Each number is 500 + 40 x the weight over its row's rms, rounded and kept within 0 to 999. Layers, rows and columns count from 0. Numbers have three digits each. The size before them is the row's rms in percent of the matrix's.

# layer 4 attention query, 128x128, rms 0.16, rows 58-63, columns 0-127
100:489532544502531410483473521444559526444498520499536526453500431580476466555486559469424401447546485555521532476493512464531477470546434521497476447490493465479523543478480568488497481537591487556573511464566480518552455461548543509467468511449508542425466393525460585468476452549450496529511506505482515514490522577530482518536548512500471471462483427490527506521472515477512470488525
098:465523491469534488520576524514431535486507606446572488499549451477548503559470480497505583498560502448560522438475538524568589457497535540481424558423470465516502474540560491503475585541537550535481481542474546459501470493451569510544521521501416512439502458508440485486499516589461462498484504492563467436476499488560440515552492472492524507434513502500492499466521482501530493499474
107:515478447546511502550505518515510494445494513447464498545509521484505506536543508540517422536563467527463543413512547485460539521527519509478538479485445536495561514479357489532522480579471429544484516497484512445468500548526473532578562523499500489510460475526492518524399571514520525546523521499496521529531525561558468441524518558496446454479422565522461428501515447528596484467530
109:548426457543470487469526530521489537501496473469470489474525571481524401510552477485523568543479563540459510518563498524583522575507480487519497534550458505472510511561460567500427481402500503556548543456466528510498570480500511566517559484611470451514521542494568435536498514615495484486570456469511473502500529484547498459484498479514516447470469525521524566489507494447455534503495
104:517513435508582437488472481487549537496472508461473368433530552500601500502457403520435509456455479492512523426533551502485531507496444493522444537492524544529453547555490446490504529494483486552562595501581517465495486525525509526420496560517511431426484509553495488463430478505536530447521525506506546533531521513468513480483490507444521462484522544492573498507419492497492489490522
095:430496521550504529495479483481549445577475541491463517453473484575539530483499507509544498425506519533510509554490450438458562505540540520491481495487520458476516478494513511444446467399519526575462477501479481546438523522473496499515539380504491451452515539504455481510547537474480499501638439527525514470544438496527438506463535534460464507533570491510562431576515497505447483570499
# layer 4 attention key, 128x128, rms 0.156, rows 58-63, columns 0-127
091:460444503505559553494462464504542508450503559474501510577530498507536530428506460457519511472423601563547500451522468503503564577443472487464480464483494456491493501539550524519505532496451469495487538522495501542509546557458427571501554499506411467470473499546416481529545484511438465532566480533544414546507464522557496480536555540458436485469527465426517472573518461539472496513481
115:500471492534489499482475442471496529417483586538457561545572516486505435501550486535494480521529551516541548594524501488489537447500439474511575454501471599489528466442458451480516508501504444508455465537525506577487561459466500467490514487500494525500473489496499443521503478556476471451552493412482507480544465630470435523503473564549429484466470516483442489453504405475503501530514
098:538542525494518498424546523436513526453525526506501499520465521477549507472523445443547577461489498557518492464499517508544491467496461558530569517468489483487465535433523498510489506456502527543508536526545494436580568492499530490425486562456471460572523421519533578494512487520592489550484510515639464452513445529511562468489498545555542508534504488492532507406448560543486519547533
102:394547493516528477516476545541514486461489537559484590502514452545461469488451579570492543516540456512442415494486531531552543466503439520496443579503484446417517519519544493453428577479470491461496518460540480466508474514528507523463489542502531473569532477528506496445489532524478510495519500394522500515427502468466498558559519476442553540579517523491522540528432514475479453465447
103:504514456515569549547518551558554439494541434595515472525479439487451568485492451482528446529465457429516556490469513459556466499527456483448536458509527445460476460563457530483535470529552503592501496487516467535382589542439425490507464521488473517521510523488517497496515552471578499516498453487474469490547484462502459510578462510463469529488530514471526547525527456525529503442433
086:506502527487411508533537491550413496497471452588496534432521545510562505521464447508498520481434493436495520545533482515515545534561435503572456510521436551490513464528491467530488506525495457564519417492435493505469555542473505518474523536477474507535507473533380452560457475579502498433501464504515469541540484491517470511480499405460457607545522506499522465512518536454578498499499
# layer 4 attention value, 128x128, rms 0.17, rows 0-48, columns 0-127
087:457501511484458489459577567511446525448495469549383495476539469558569549481494520459504495563514450572448500449485503494542502506581498568500482559469461555516532469521590495459564518500504566522528524522494557527514496491457492472482487470468406458472458597528472500493539496502576495511497490473497445505469531579445479477496553490478487472509484466523499483469583478461491608475490
099:476486491491588498503428537555495513540563559571529505517496499523469590498450494525452506450514556571539542542532552578479523458534451478524428450426503459454517527454498487473529489422487567461498514435530545525509459462483481508507480493476479519493498517523585537514505490511559475534436541471558485447503534440536467420464511548491526428453553486460518484498563482587496458514547
097:518516555411476434541553545531528534518446494526514441501452519455437523475543561584519478471570522530523529477460501523503465465509511477397471539452516506481428505479538492558435514537510475500430482507463459533501512553463459534503450505472483551481495415437538466541494542539443496515530520497468554478465511596524506541508477458472585544400526455504522471513438548480465546517515
088:508511495416495529468508506548467473510505509565550526471547416496503491501483486466579462435516474504488463457405504511442559503446536453471574484484486523482581469511495496599509544486551517456485484542496522428482526469546444485570549500497469503498484499412482538512526551465385483557520477454472525438478465551539519502545536538514460501456476509550409547481496519450457450502455
102:494493474486553401523492479527487494567469477552478555497517549433496552535498518487608457509539539517463475482510425528475503512535541468392489526504527592533455557478496522583493504497534472545463518487492497547465487501538434511493504494519402520516500456517508524463427539502467525508546548568521486525421484481568543419549533546465510487535484530554525455498542477546491548586527
091:501569479482449474496530492503432562532527529504562466508518563475504489414500463565505452517521476527519478520482520496416506483478508486528479540556545439475512482542471491442540514494453539537502542505464539514534484433519546409515524474603420447412527473507488456552501423535485441538582524520420497529536505452483542497477442552551503390482496498508468528473558478463514522522513
090:486515530488498474513495550504484479526472527505560477524449484515534476504481482480500485502543536484492541520489513536525462488492576520444486484441442526511577494496474586475394505399511469560461523517456574507452530548499536558495540583552475520444541530533456619376545462458553519511509458476479520541574470477581524509463451491538516496518530504531542482492518554461517450444481
089:468529536403523444513489505463513487445506502397521533465479497451504534555554499507499555419457518544511470524513481487441480442517545533569481451504555513488449558464574503483472532519496524529564519592548527509476538475486456455460477498452456482478545495523530496537480509436496472465484506561483455485545529569465493495531495557423474498482431432589540453481522489422439481508428
100:483467528453483524499460423625491491531541450539482522550529497461572483553430502583560527503444517502529557456468514543535491567509540417601505509448486513473462464566451474488498472525492489480485488574478494480469595480434585499541480473588472479461523478513478535473449479536494512475499535500492458464478536503528492473505516428460470531578456559499510501455498514471498459471539
101:440429540519506518492515551496478481524547474483454463460467571481563491513486527542537531508567472566548565488434455505496477461520422494590579514532534548589516541523455578385473497497570454608503498472460489470512490499455481497524464460572500514582458552529530503554510533556529556491512535505553466451527512553530500551473505525477536512499507469510495476489484494505469531527458
096:487483519520427525476472490556536458526509470468459541491532573446488585443493495484477456464560549496427474498562518500520625522478475412501541503491508519486478508519518476450488533475517447494444473488495528491497532547530449525573531426533521482550533501495411476546527368463528481525541510420402499518503497501448523534526534511442443480520490521508501500531527443548438524526481
104:450498529591517436510431505435516506521569459504494522426540560485490441460525477499458547480490460477459518486484476551501470518462537448409454474467501485511439464476522459476448515537476485454472458456481535571549484469531564487418503496531558489519531472540499499502456488523482523572516380419542537510547482572459585502476476508562536474523496452526476479511513410523499489537468
091:462517482528444503556512489534497519526484558476483507470522519559512471438474516503498570441596523564429422550574572438482479465496495536476432517510489478471524518433519513472466504592485492501579511524504547529500499522508473473484440575496563489519471441470475496466448468434527491505480514473474470544446502447444564462555450549502555477431599505523534587483476497514523476473525
091:503458538517428477500470476453526458535510528469516433487471524543489416505544479549470471594515506603492504456446510566520466486529477449580529524507524511473479480470538541420532509427456461459420518512465429475512542505497473480488481460503503448524519397440477499457481480535500505477485544488497521532544472529558439484574527533529471509618530505447519469438478540424475510523495
101:536514456416554464525472457443424469500490496500497486454536540524527506477519551488502473563517561536570530496513463537431530526572427427404420471464511526476475484522510558507479499583459515555480486501514491485505417508485502492490510475550498477462516566521515534509525499472456491475536482460517522497526540459486465536450466515492419506552419529578582485493535542419483470486600
099:532561497552478495521468514467460461465510441564490551580469528543481487453472521467520505500438537466551471590613443502451540431490509522521539469488486501518479493493511543498536485471450402527436426547528514465513535465544578522472471527513444485478561516498486470432490499474471502501468419517492469473515520461468495441527531474411543517494519505596461552492475493509572557506570
095:489459532583540459508479551450539544465467512515535524527488516502519549503446444537548471574503454501539458502421536494446531477497472432507516562497476487440527492510474475429498420505498515474449473439561446485470541423446489516487551450508491471525455518534518512519485584529560451487451452470456500565457488513556480591490460472473473556503487550479441439483486447507472491579413
106:471522473451549563515469465516481513507500491483477511572430467500491565523497487574562488400551525469567543513535467587431463476480543500501458441525506499507513495495534472523512498538536470522528462481490508487422549516515491530498590531444450494417507480470513534543485522455424543515512517577495488515547484477413411511501461510503428501530449538504525430556514445526406496543538
105:457504499490537500499546491485451500493539478510544538569457533493533525594522431538522501613458448416564543458467560526558470498560510494482516478518454487523477435507479528460545517545429487452507495545537470477554594487475518469557527549492470541524474501491500459518455534431423533517474513462518447488510522511521501508547551602508414548493412526465498472492522466485533513543555
105:581549380468528501520428517439527500454570451504512557477523551506554581422446466558499523476490499482492505521488503458469491442473447545481445480465480509479451523472475462503512476525500473462472512487527497469526525495451458538471504522469538470562453517539456570552522502523437429605490498485536492503509532478496518533605527504498523551587494483527487492490421482473583466545452
100:540499540444446489528477523531488448428495505543471482493492452452545479473504478463552524521452543460509454528557522506574428536493450579466527483554516463521516518558569468493456481507480485468526483546507487520469481456536500582496575487457448524454561473499486562547486495539520462524423509501477609507587465595499609465533534526500460513547473470553515466487520562549484487464506
093:524559557500489510506518474456459539564482466519465470543488517572441502502558550493509476543499550489583504486492502493549462502524547507603415534522480560451529545519531476506426488424496455550454535479533523481502460449443483542450480562514447482527449528560498515531469505512471511480527493505607542498524505533496497571439456462512466447518523452467467419433447523537541588525474
090:515470423499572459519501438489519481513464516451487470466587554505508539491412439454537529580476563529549474519536413545587469450417495486487467492519540485463559499493599462435509560477488482528492463498471506505460472494482473500541535484455466508474475503510470558441505496471522465552564441470526479465494488539536461526495403481445509536445576481507507548546547504500558515468530
094:489532568492530576532445489383479437462528501529506514494462525525482478491462464535461545502513507487465475554509507466450465521443457510613509518509478466488476433467512529508538507473546457493468495504498539474482406471462505501506454520506525509547568518490553441471512430535508448504525488507427466518469553553399522492643454481444463551452491517496461524450512522467533561510535
100:468518537527487487460481503574497490497553489512534548571561498446428506450514470546523542487619435528487480535432510467533492533487453591478554518560473550496523517483478569500512480587476489494470493472479538489483543474493495608492494517465486464537469481505504451498473422544491519525428430478450443518529531525484432533574432502471524467505511532518526420469528514444472466479422
107:503507483519483549497544502465469519441476501580484470472473535483532480541496455468503563518526483572521544501474492514481569489497494549524505554557515547475560512441404503497515456525491446439472492498496510460506527460467474491496564550532432494553574444486428447551498589469530506482418552439501470521497471516580512514515457521449422503575456385505450461485523465460509457447526
094:526597467503536463476461514463459458559527521543500500533491479391480482514530501510558474478513465495543564524392518458503521510479446450449516517584513461565507475554551461461532483524482489528380503494527487495508530533473551481484490448507474535406537530475432484456525548509449503512474486525460513504460505491426470435528410564493538524569512497433476431513478481457504492460510
101:541554561478449537527481503525516503497489508560494543490502521542514504495426511532438505463528523493436572572510491463491488498512513481526558475535507520530553451495454499468550434434501450428459511522528469474510561509467476512469475463407464477456449420514492402540473519620542508492470549476458586464525544501487595521435471570463482457500476554498550522464511459460517510526472
118:658530515534523498591512405529484494522476481450503487449435483446523498484507532532531488563520481479516533526480501473456547510523507444589439560547509519579511513446444544493493429481483478476481461476482529485533491504520516513497584458522491565539412523480511450512480544566528507513445519549534505443476452532472475508452500541510455471591462465454515463493471500495472496475570
097:523479413558522481455533497449510508529588478425544503511508428429554513510472529441489584440527562489527542501524541501488538536501525472465453534507444497454506551524545503570433528534480500555519514534579545555444471487461477519546496482471459433465467432524479507543524464489531532479453474530469480446452448538542554546475539528475486540499547502473517563551459505557446526586529
099:531479462515445484555485515394477460511534527465558533476526475487496472495538489546484500447453507491457467432541506464536450480456471479534507550492441515464475438381648514508446518484474495465460509478523568518522534478559534482563477514515482472511556491558469507514535439472513481470468522515547504548467513518488507531466577514402503472522584474452529535456503459449487454463437
102:510562526468551615563524460502558490490542509436567499524457477565544545472520522500517458534524491504536459558429503471441474471485516517486523454475518442543536483465530548505505518540498422512529539518462442456487479461446517530496461458437477523505485453448453503493543420531507509500520464536476488556327544499516499461436533527468505515510503432567470485547519505505549490485538
100:542447547491493494420440489536482490504430465542515388538503493516493504459473484541507461435475502448508560474470496465501515527504599453491542561563547508464544542556518517472504482496505477528558513559490492553481507508465494538491617533498481508589528536499579518476492491507482516537524457557573440487601418562550514459552471464446500548440503500523479471519524464518476490488470
100:481449540512425496512516459509450501482562482481551488556473516488530512535472604510474508471461525491490505536465522476430571487412525520432426506522443508567506503570489504536495476544469498519486522486510515464491479563517481429587525510462535553421499455603483482473560494520474539519565494402464476470477492536550441501463521546438450506468493499463498507494513571481589494485435
102:452419511490465455501524541534511446538462462516490440487508530417499516554520548495485515497519498516518508508539549539559472598567470467546520549489496577430498473520584462448502484505499498597523514526474460481538445521417503484567504573485536474428463465556488553544558488516476464478527480525520544474504494467508418483512538520536518479468409508424578537506536482455511464493439
086:503500503550583538569475482434576535487473532493539476454459547523531509530533499497510494524493500513550484430412558537534524455462461555586494523497455497528500496530534503567502527454416496533473524543517542494442580408562491506422571459503582486463462440538487510584519505554496524532528457535513464501524486491532423491456496467467517443517530481543443508506501533546497449554516
090:563560511482519519522448451471512472476484481529578515458471505537471487574468455525529488537446526493506485459527478497499509481547486477539541520507489506495509563441489546494393428497517465464487532515487507512527466515559542438504492563584510597505525573559434533506507436532598478529516534561516556503576515534413518612511474530532470530510480458482508434528493483479533515482571
090:511481514481531556532456531537406481501476481504519555566486512472488531501497463516637538489527544468549439546492512508505471591534485514522509483437481548490522487523532489510529463491458534480458486472497547452480464451479432510500561490469542507475559528460515481505492468498486455561472477488425426504520451440606467443523403447445532412526441488431478502466529473515515474438515
101:574572478479494564501521517501502530486441466490539499526499465481464513591514531477474481462482454536476458518433551478521474504585514459539567533522542573561490522477443576432579455511518479530430432492467419457540513530507489459541500518484520541490508562530507492485502520416593511448482443479462494468566460495491434498478507394492503507468477537465444506456533483513558464527525
100:516544474522463521546566475477485533494529469506532510459533576497528456468479481550456438578505452551489559489507526463435490545467474483572488508528483409489529489489483467485557394517525470509496477495418439477550521500454469555522505533465501506535492483390521484523454485523476533540515497516551560514436497468493479476467507510510483512460468590385491508425581512509447587521523
091:452581460485472492536545473481453485511528436474484454497486468497523521518472490498436504521561537468519500516486514457532558493515492453580535486549495562428526496487552543487426511520499480375515483488470456540459451548471471491535501505474479522567556567446463483475472561528524514536519571477494487474581537548505489505486556557551526571508434493497556550480511563397473422553509
102:545441535519541479481501509463478588482524441558533536506519525414505464446534540502435491483403480543478532439486517601547581496422523482511504497552459512474487479564563512524431480538517523583517468464497527508488495517519504499563458529529508491572493583505506453460477492531435482545500468435430545511516470511494574482559496427439470513528533510512528479490515445554468548473518
097:547483518413442452466507508511471543416495486452569457490527552518465538468516447592441484539471516453488501469423380548460534509513497510514524469472547477444501540557447543506545482496463488470518539610523466427546440464485467518566489503420478548509441459531493474517464468511504543488458444514448457511510489550495556498456540499466534453509546475513522512451533481442519470488514
098:532523525485535539532556470504531533491531544518480449474546489515569559516521484545523490471542557434539419479526517485482541495405531569469503478548447509497510570458484491474447528424579578488593487560504433493520505497494519569482475496443507558511584412482528459480561506529557475519510502443426524520440588523504508497593489476512499506494477465518540514502498493497479505551556
099:507533532489504496530487455458551539449431456517453552468461513477509595498483482460448480518502472534635488496507509467433522518516442497453502567482537540458580537470550454443463514504540576565524449462466489486486509449502520521507470446416427476458473510470548441479552508526487523523465501429467495541554466535488495460501503518536458525539531534461481486460528483485469426389484
092:490450501525460553464524516463563454548500436500535465573519469494474510530491473512479533465528475537580492465505469465514492578472537526442500483461521510503469420525497507512472569572440567507466597519477510454581530526507467426479524547518465553508499463495510467520478505488537541520507532478540477586521484487551420450491512429453437537545483472526511645521488455512492472445536
096:507544460498563519491456499539444460514514524503506506510508482475475526515575458460444570436552452511558497533541460491518523523493587491521578438485551504450531497545516483517439480485516534496538526524478582396497444511536430466514555475521513506523513592527535489514494545483459472469536494518427506488503475464550442591525572456479483476537486573458511525420513431457477553529433
104:611537516502498461527487463448448536515542456533537488477413531521530532494519514457544439478434504527540483506519526517457485506472402514527510525412504498505516465559452532552496395590541529491602508493521537492441540496521494413588512518443515503474526470506466464486475518546517563536492523539535522576516447515514449520504447543532516550551516531474525519472472524549522502550448
098:553565411519481504587470497498517526504521520509511562473506502517467504429482527473414460504551464445541522465495522556545528504445480494520458491490490561499429573508488497515490489447459516566414497559494527478490528501503448378505471542485498542473459524499581505536489524529482508401510476554510466448515555537476500484531510564572415609490487497529526474555473516515457472530502
# layer 4 attention output (transposed), 128x128, rms 0.152, rows 0-47, columns 0-127
093:493456480473487514520489446467463478463571490463535510468463455519476465524471535503495572494516501533547550498490460537525480505546505551516475507500466470489457604523431530552534448493443536438433513548561433466511535504497493465583449522497550570516531494479496583535502446510582491488504485520518523532485467431493527419458483427498432525527478550541452557475429546414475550557548
097:458455566553535516461549492476471485526542540515476507500497513506448548512536517545463452527435549521622451476476505430435537448460498566489466469602499445500447536393586526530499490500534443554482456511540414463483505533547484505488510503474448432454492491519489515516553486484562493497532480488541541513519506537534515596499511533486458479464430506470469473511560495448542458472514
090:477401527502476482539506490510487509491555560478467479469499482516552549453551456489492579461545479491479503582501543549507543418514541506490505516427442457442495439421516507497488515401530541475521491465548527537558455488495565509436437516475439485504485487500465527509452533506445563470445469482545448470512512508441558516537513448628540487498529490523501507522493550536538491485589
093:531511444484481482548478429559497422538488506518483481496468603452550486499536516531527572535580453546469513496510463562457462518477466535420445477437563520485513537510500504521534523483457546555463422489508521553567470550544517412499543563545435535497525466454468419471502505482530483556452432466462487492520521483497494529537514507558526400548553482488494468469511480520504495428507
100:559485502442428571524524469510478506447504513420492509499513487479469503469487489499494516532469472534501511438444543538522460469549492499497560468448541440454498418500497563473574458451458516537464489448448540476546510462565470500553512509510541451494524540508515510540510518605498563541442522554494463514492469488540518507532587438603558558513446539439436449531479548502498457458447
094:471445523522529508433536460500435489475513443499508524421490496461509518598510473546521517510521476519460447535520491536502539529522461472513507450511569540510479480531427539504522505433490521499545557534551442422478454583402519499514578522507497477518500515456549506489440575482509410554605531494517536526527427463528464488448476499490505503573488513415509457533458445477514561497499
095:503547495495526540475477424483493488584469554485551552502459454519517592485471451555509538439536503442509472509520565469465492493432506554529541544500541541498473535520523531457592400574488452544506417503430538520528497503447501516470431454497537417508502477432515400452528558460494519471471492570517471525513474489503522441532498506470507484534458500487539486520501528452561468549538
086:532515493498459552483500528465521482507458490441554466426541473496545485473506501512471496496432439522467500491603415481487528559524469504513546527472522443409553500553590475497482478483464519550435478522466487489525479567607514521460496573459531481557535513520484543495578548431515518452536534472405462535474521508500523451484532455427510552498506560488510519490450550522495459426508
100:555476492520505529509524497535446524487464543448495429481495522512564448533576496462433555533469510509576465429454518473493553558503508523521446537395530488469498532525435434490494506536487549442519517504437466531449454509487441495473490506548489557565505570478519380522524531553509496516520512528477549524555488484469471475544600485507488452423498493572477465522528479460463434523539
102:490458537553509578564498473445516508475597446363484505549617413520509498502467533484514515494479470468478540529470507527429497516514481506496504479559487542487440581458436477480459506515529460469451443507549477533471486490493523475540447574465489456595479513534523511515519483599492517477515522543472553499472525532441507458505508543457533494498504476472557505448542514464447541466474
099:572485430511434540535564499487447463447453487486458483560475527461498558555516451479595547548516499499505519473513436498485487511580495476481444455507530532478523420491443495548469474501480468490512470503545451511533513510550487419532514515551442468546485433551576518479500600521458494548538569517480510514505406493417536502539500530482490448530448478484480459500473480517587506564520
107:539506483514502478449493580478474514519411502531457553538519485445428528477514516448489495456472488478497491482564520477477519454486532561523523542481477568500541490578488463491465534456506550520550423467554475472528452574541500540508484532435448461395481546547489456518497536492468495519523434524450482434499475422508519556474530547600512468606501492520580510506474504552470519479442
095:488574568454514570510449592467476563480513550492546526477437484536502519521446460494499488452445534518486371561516475489476496503531502462505485490504555460493435561554561491553492478542569503492535522552508476473506489497494501524445465540492489597464508456563519465444490528491441539553473563526499523478439469428526517464482466485487439515530478412487517427490483519481556509458563
088:392491451537503525527486529490507480489534537491516470562536476512456522515469431466447513459568545486513491495534466545537466417434488497475498552467528559482466502558443483475434552507518526488474545499450563509399456564465528540514557515504479481543518464566493464503600511522535478480424514487533526534549433503470440544450481503491454514466469441579513496574530565548473511455504
099:466494546490441429478491521592496516420417498482456477525521486443504525579486570530505532470466481540467512494508474500488522483497508546552535537476524478449497421483508462459527533462463505464477460512495564472586480545457484504505536468434496456541488515492562440482455521511536490471497460492552597572456507489483564479543475619449491520460505596501503477554406531519523487508532
100:485475455545532536513513469488492403510479442552495484443500461510542454482467467483476515482511527513489416458505484376509481524572500492572497461478568552523475493500570550514530487482506499512530430521473516439521502424575494537580497476513523475465482448497490548596502528501452517563531458550556487496480589474462499479509536537427492569501439472560516468494528551484509416505545
097:475490514539476505530568520429553506469521443533499446481487487513479466532597519462536471602616452436555500515491488473517479418455492588516470462549528476558515514403498444399531562474469484479479474519500506528466510517502454491474525483498598461523540456505517463483527487486460532486504535518519491460524416534478488514471496566483467471545470517481522510493537553548415547498537
106:486498451540449529511519425591535522474423513462519471408537507469556524426463459550530500558476450481454539529489504504511537509515502492552563562513497559496544454471540469546447468476439495474550505473538438499530541531499479442458470496552517528541476501478541475519536489555584548499482553466484489518450529466513501580488547488433527507535462590485446434484454451434501473428526
105:463522521511508518455492477524514475521520473525505535506485461490500543461539488481534451509515434539562551430490475457476519471509532521479539502525456640522550496522483468451486552455425501467447508497456444520537478523507472543529610533495545554616510512398519457529465489467538483561423515549527488461458534441506445506531473434486490548434522538559418535467480509468480509512494
101:505538522469555430544499547518498490573478533516485470512463448456506553450537532496415530540524502516521494492528428439482506475561541486466507450481543503488476469452548515539496517439518420472499485469497468504476489528556392479513516543432527549476579513485584543489507465470502522522484456520475425478508465546464482489500547631474583441554520451498552489500447496565467482560477
095:520531398441536454565524454489550478516441514462458516481457532501440506553517494513442572486469566500455521480509562486571513551493421549547447545496526480548540507462566527494452468470379429506518460478467506555469484471506521495534468471483539539500501502517502529453527575455508518505511505478489452573416509468509454496472537451548521593544519521526529499458493451495549545479444
092:500446548560540542484454485540451487492437512474479430454512470513471528543455536519555540538490517418523445527533507462550507465466521464496483550536396564487520456400562515437554525529494508574537502596478558488486502475497491503531419573494529411519522526513464506556505530516550431475470502475499506489500566482419511456468459498551535542486505513455517523544461507501429509465492
096:498527509520467476490553494519433525527532500525455528576423459518562487508482555549583485607470466453452529518545499501534510533476456499522564540533514541559446476530500513512570471449426520521457509447455493440490490567513486541457457522451505463448491446487479540438450562562496503522448500502495560532411448555461516500472504524497494414500533510516488445448478486536537420557512
102:513521430565562588478470541501534445483586482511504479475465475469525477527521454530536467492573568545473478503546427475537472487467502526528483486490566506498452533539506428581508509479546477501469469502486476499478538511492405542493453472447429500456436475509463524557536444445491455522493529591490489511518561604456504501521480489392500560509492467506562497473507457548456539532515
101:486455520473573541532503576508457512469511521470507501494457442532431492524478470477547515454616477573453457558578468520481499459552530513454491501478467493431550546495483451472446526434527531492518481449508509477559564479397440449466485511487554530503505521429509526449537554509505496580518514492493446501507486531509573465467578542469458509514447508551489581443548459469522504505477
104:408543509467472518490470493521470562518523453486502491452637496557435494504592483543502537523524526419507525426513476582492469485482506562487493499456478479412442544528479474430569461483503471490564477497486514505487511500482495454516509545512524497532500448467570533547589417504495438562509509474517481496453461517500450471524512548471420553493585474544501498455505549523487527507500
090:514455468401488479474541507556451559517497546508495475440496576491518521460514459481535508529570439528485565524499613549474495551473511497556517512494561538458510448515531507479385496438486456411495506556461475494538511553462496545539513486473526500495472483445465506537440504502434463488509431521538501494501518555512505471403505492488479508505489481495498587489569540500552468571417
095:542376434451560536540533528405480466441529566519485471476496461537508469559492483464499499576528576539483504515458491520463496511471522494554473428479487500462492543512514493474449547480529490512567408499525540514478530465503403552528560530527532506535493472467557454458577461434529489526542473548470495543453523552448486514463460442478504477519526493489568499558498470537568485468474
116:415436484504444507514459557473482529538508515548470475448619499477489481501559517520483495456532483518469548540433518555554525513492517466582534500505521534503514509465440507448405484549531446427470556451505542497457497509532496492456442500595519453513484530510508495475533466537514505562618492536453490524491525534513455443537473503532522531404485464460477495493437571472490543450513
101:448498526552481505509485512468496523455433551455413411506520541513520562450549569588571469522527468506521498497498556439493555504549475456403526533480556454532519443484531465473547511536470526509453459448576520499561522533554528527483501457435537550542486478535516513463442479511463486506507509573443458498527498407479440487489505474590439446513515532500494467532483477482543528515465
097:447515451510532481427496529505530437543537555437492418537494506479472482478478488546447457551480495496562492471568467513545553504445524555527538527446501541420485503556518461474502512553417513515478579520516542469499493502490539501493507516505443549442576505520452591433533476480502501477433493488472412463575503460491482437514451583539481461512444521463527515540478522527592512500543
099:465485522462494495575473424512530492511570547525535455518539518536539429462475513539557508515501399486496476430518443461504495514508473503565512548510489508473492482464508560506498520413604399439451519508444524493500543493495530495475546495552502516450481481452561486507448554463477509597479493513494477557519517548521541488497502428530504428530405470554546495561479459522438527540470
103:566473500537458546561516488540476563479478454503502490463487546483558450489477435578475486470470476457539536584539540570547504435516512496447499519549495563571536489460480515454512461449475570551506456490478544494436432525427443473565445507520520503484521523458481454470490508483553516438556510520467427515467553521521466488589567535503414507480520500518527446450526489540512451482447
101:471509520438481486461473417464517512509498517541435530557487565439495507497491439506569524418534439477548512474492495553427541497541490435540553541470458471481496498467578532560551527532467537534584504545484470455464508573479458437482547469591491494513476489467496457518422477504426432468508518527458490520497527536447530445490510554579560459452522558534475531482490521479550515505523
099:568467526519427479481541475545478527516508532481516478561454526516469506545489522542468555503469510457522533475502479489452586527463497466468491520474439516503425483463437480532519476516441506504541496536563519538463572516466519549488593500458497447564510562516469453529444475544492563401538585512485449504411499568510552465456455492445500451460517456553467553579486493438520517465478
093:449457511511524455414509452471526512557471510545442453495576480515500470503545471574553559490477470491491465508560473575499469503532461453496490536463549520577433509408527533510473587501496491469480534537528512409501400445531531504451522529496522478497495526538546525448555520495557511502488510544563491442488507490521437543418517511487535458539465580467502543491534457474428446524481
088:512453532496577447438436473527469433516416485460526495483470483434476481539577527525486441504466530482456550481507447585547499521477463468562512513556551540504539458503513465518540540481516475558501429469508517532465492435544539435461486462569520508466478449508536524467556548491525512450523504546484544467538549589481535510553519502461424565411509459462512491451456548531482547513525
087:517562482524490539477579498461512532505553495566494494441491459506471448509546479511546466545438549582458476400558522517481549507522537550500453512467508525548543533404499450512529453488413500516533489457435496492495536546481421513500506477546478488449578506501566457520491520484498468502538523507534490534471540446486577493481501497437532492488464448486431459493561521377463534515564
094:454501548445518509468546482507463508527563484585538499547527495544537423590574418494505432465541545402479506509555478507451497526483519497469470510507491502473599516473435507481472485482539526569454505454438479469470522428537542439466511481517540443501504447492472535493525442534484487464547458556474496511539596494494522534491462480410541533448535481534444542541484555485515482525524
097:437461504518509506578466524542479484458587478545464442500543510517532484513465479524483481479574543487468494486461482531518510554486528495561485441528444591437551471472431456482492589558518421517461452521485458517412482546504438510521444558487454482513537534520467455536511442492495513531485541482520492611440456541617485518458507521500497519485510469560476505508461458470511559477520
090:511434460554540497538525498554524454490528553514461533532511486452502507454485441484454484531485416583511560512533447517419464484458468541445603493529447479489502478494454463463491476542516497559568489532481490601493497514428503472508470519470547504527587477469478533485492536495511485524445494544500591530481524453495477466531474490513419503442592466556500538570441510505542526430469
099:547511437501442514477467560524455501500437501420481381539457479580535470465493496499502492481499479456515502480534537505595443485531484555505489497547451503549502486436477522506495539545451527492481517562516445511551444497546536518514416480501461487512453562496522504499460428474444444553479493540484450505525482511561489522499567589538568494443556471487483580511437493544579531480502
093:526448531484521487485521478530528502507535516469536472513553464565565503512494536486507540473507466513532528532530428506554548501621420503443466495534575524557558502561493522450535519397484493528505484475468621490452457488442483539485563537576479465527519513488469512481492514402484466525519430481461478467526397458520515474504496525507462483432497507519511499521458404524506450470501
099:544500464487484557524430543469488500499514501501463457523458508488518539474482565466505507496468531448511557507542439495459489481521435494498504466436517520506508551529602576522478432499465449512473533486547507567450471532433532491433444394458507526486492429474548553546478528468506528564478525549587518512482578518462488555513510455561553517544537472513474476492466391523434481488555
105:480465521499413494537500529484585447479462466454431464498530611449483507534498523574446498558512500441490509538470455519515449439504570525573516507481484463521531552474523510496439510472506459545462523482498520495567487535485494512455452495532486402496512531481516484523551468403514472478522475478495511558501469499500499515416505531426484538515538498572447544539465576454530612504540
094:460563551480426484442482436479491567452492549455550552511504534498461563506461450523472510516487518510484481492487504565585509428434510483396551520485455503469497510526443549539506548502467556515470457437475479513487468441490502526509528487614469514540494532478529564497505460481491431496533517521491536479473500435506519470577505543505449475538518445563480486591556473495491427567548
095:574472382453502545492535478526452500415504469521548501439533543506580519433494565419520439529471493513450542470497484489467528464461449498366512450539523541520504503471524468467482475517478553571472483505482577499553506517534483504505515543545536479495515536498431502471511510478504467583531552430459486472530534523488480529508457556458548499511531480474537563489498477427506479563554
104:453578472507494453467462450509514528495521519447487511529565512486510531504485460515487481473469426525466474507411438526504450498474428433565500520484572531582512492409507445492499558472445510517522482564493562524412577475507449529501467481481587489482547476553511434540489380492500480528555555471491513505581487526511534477506511487522536504512486468499479551514519531534595502454537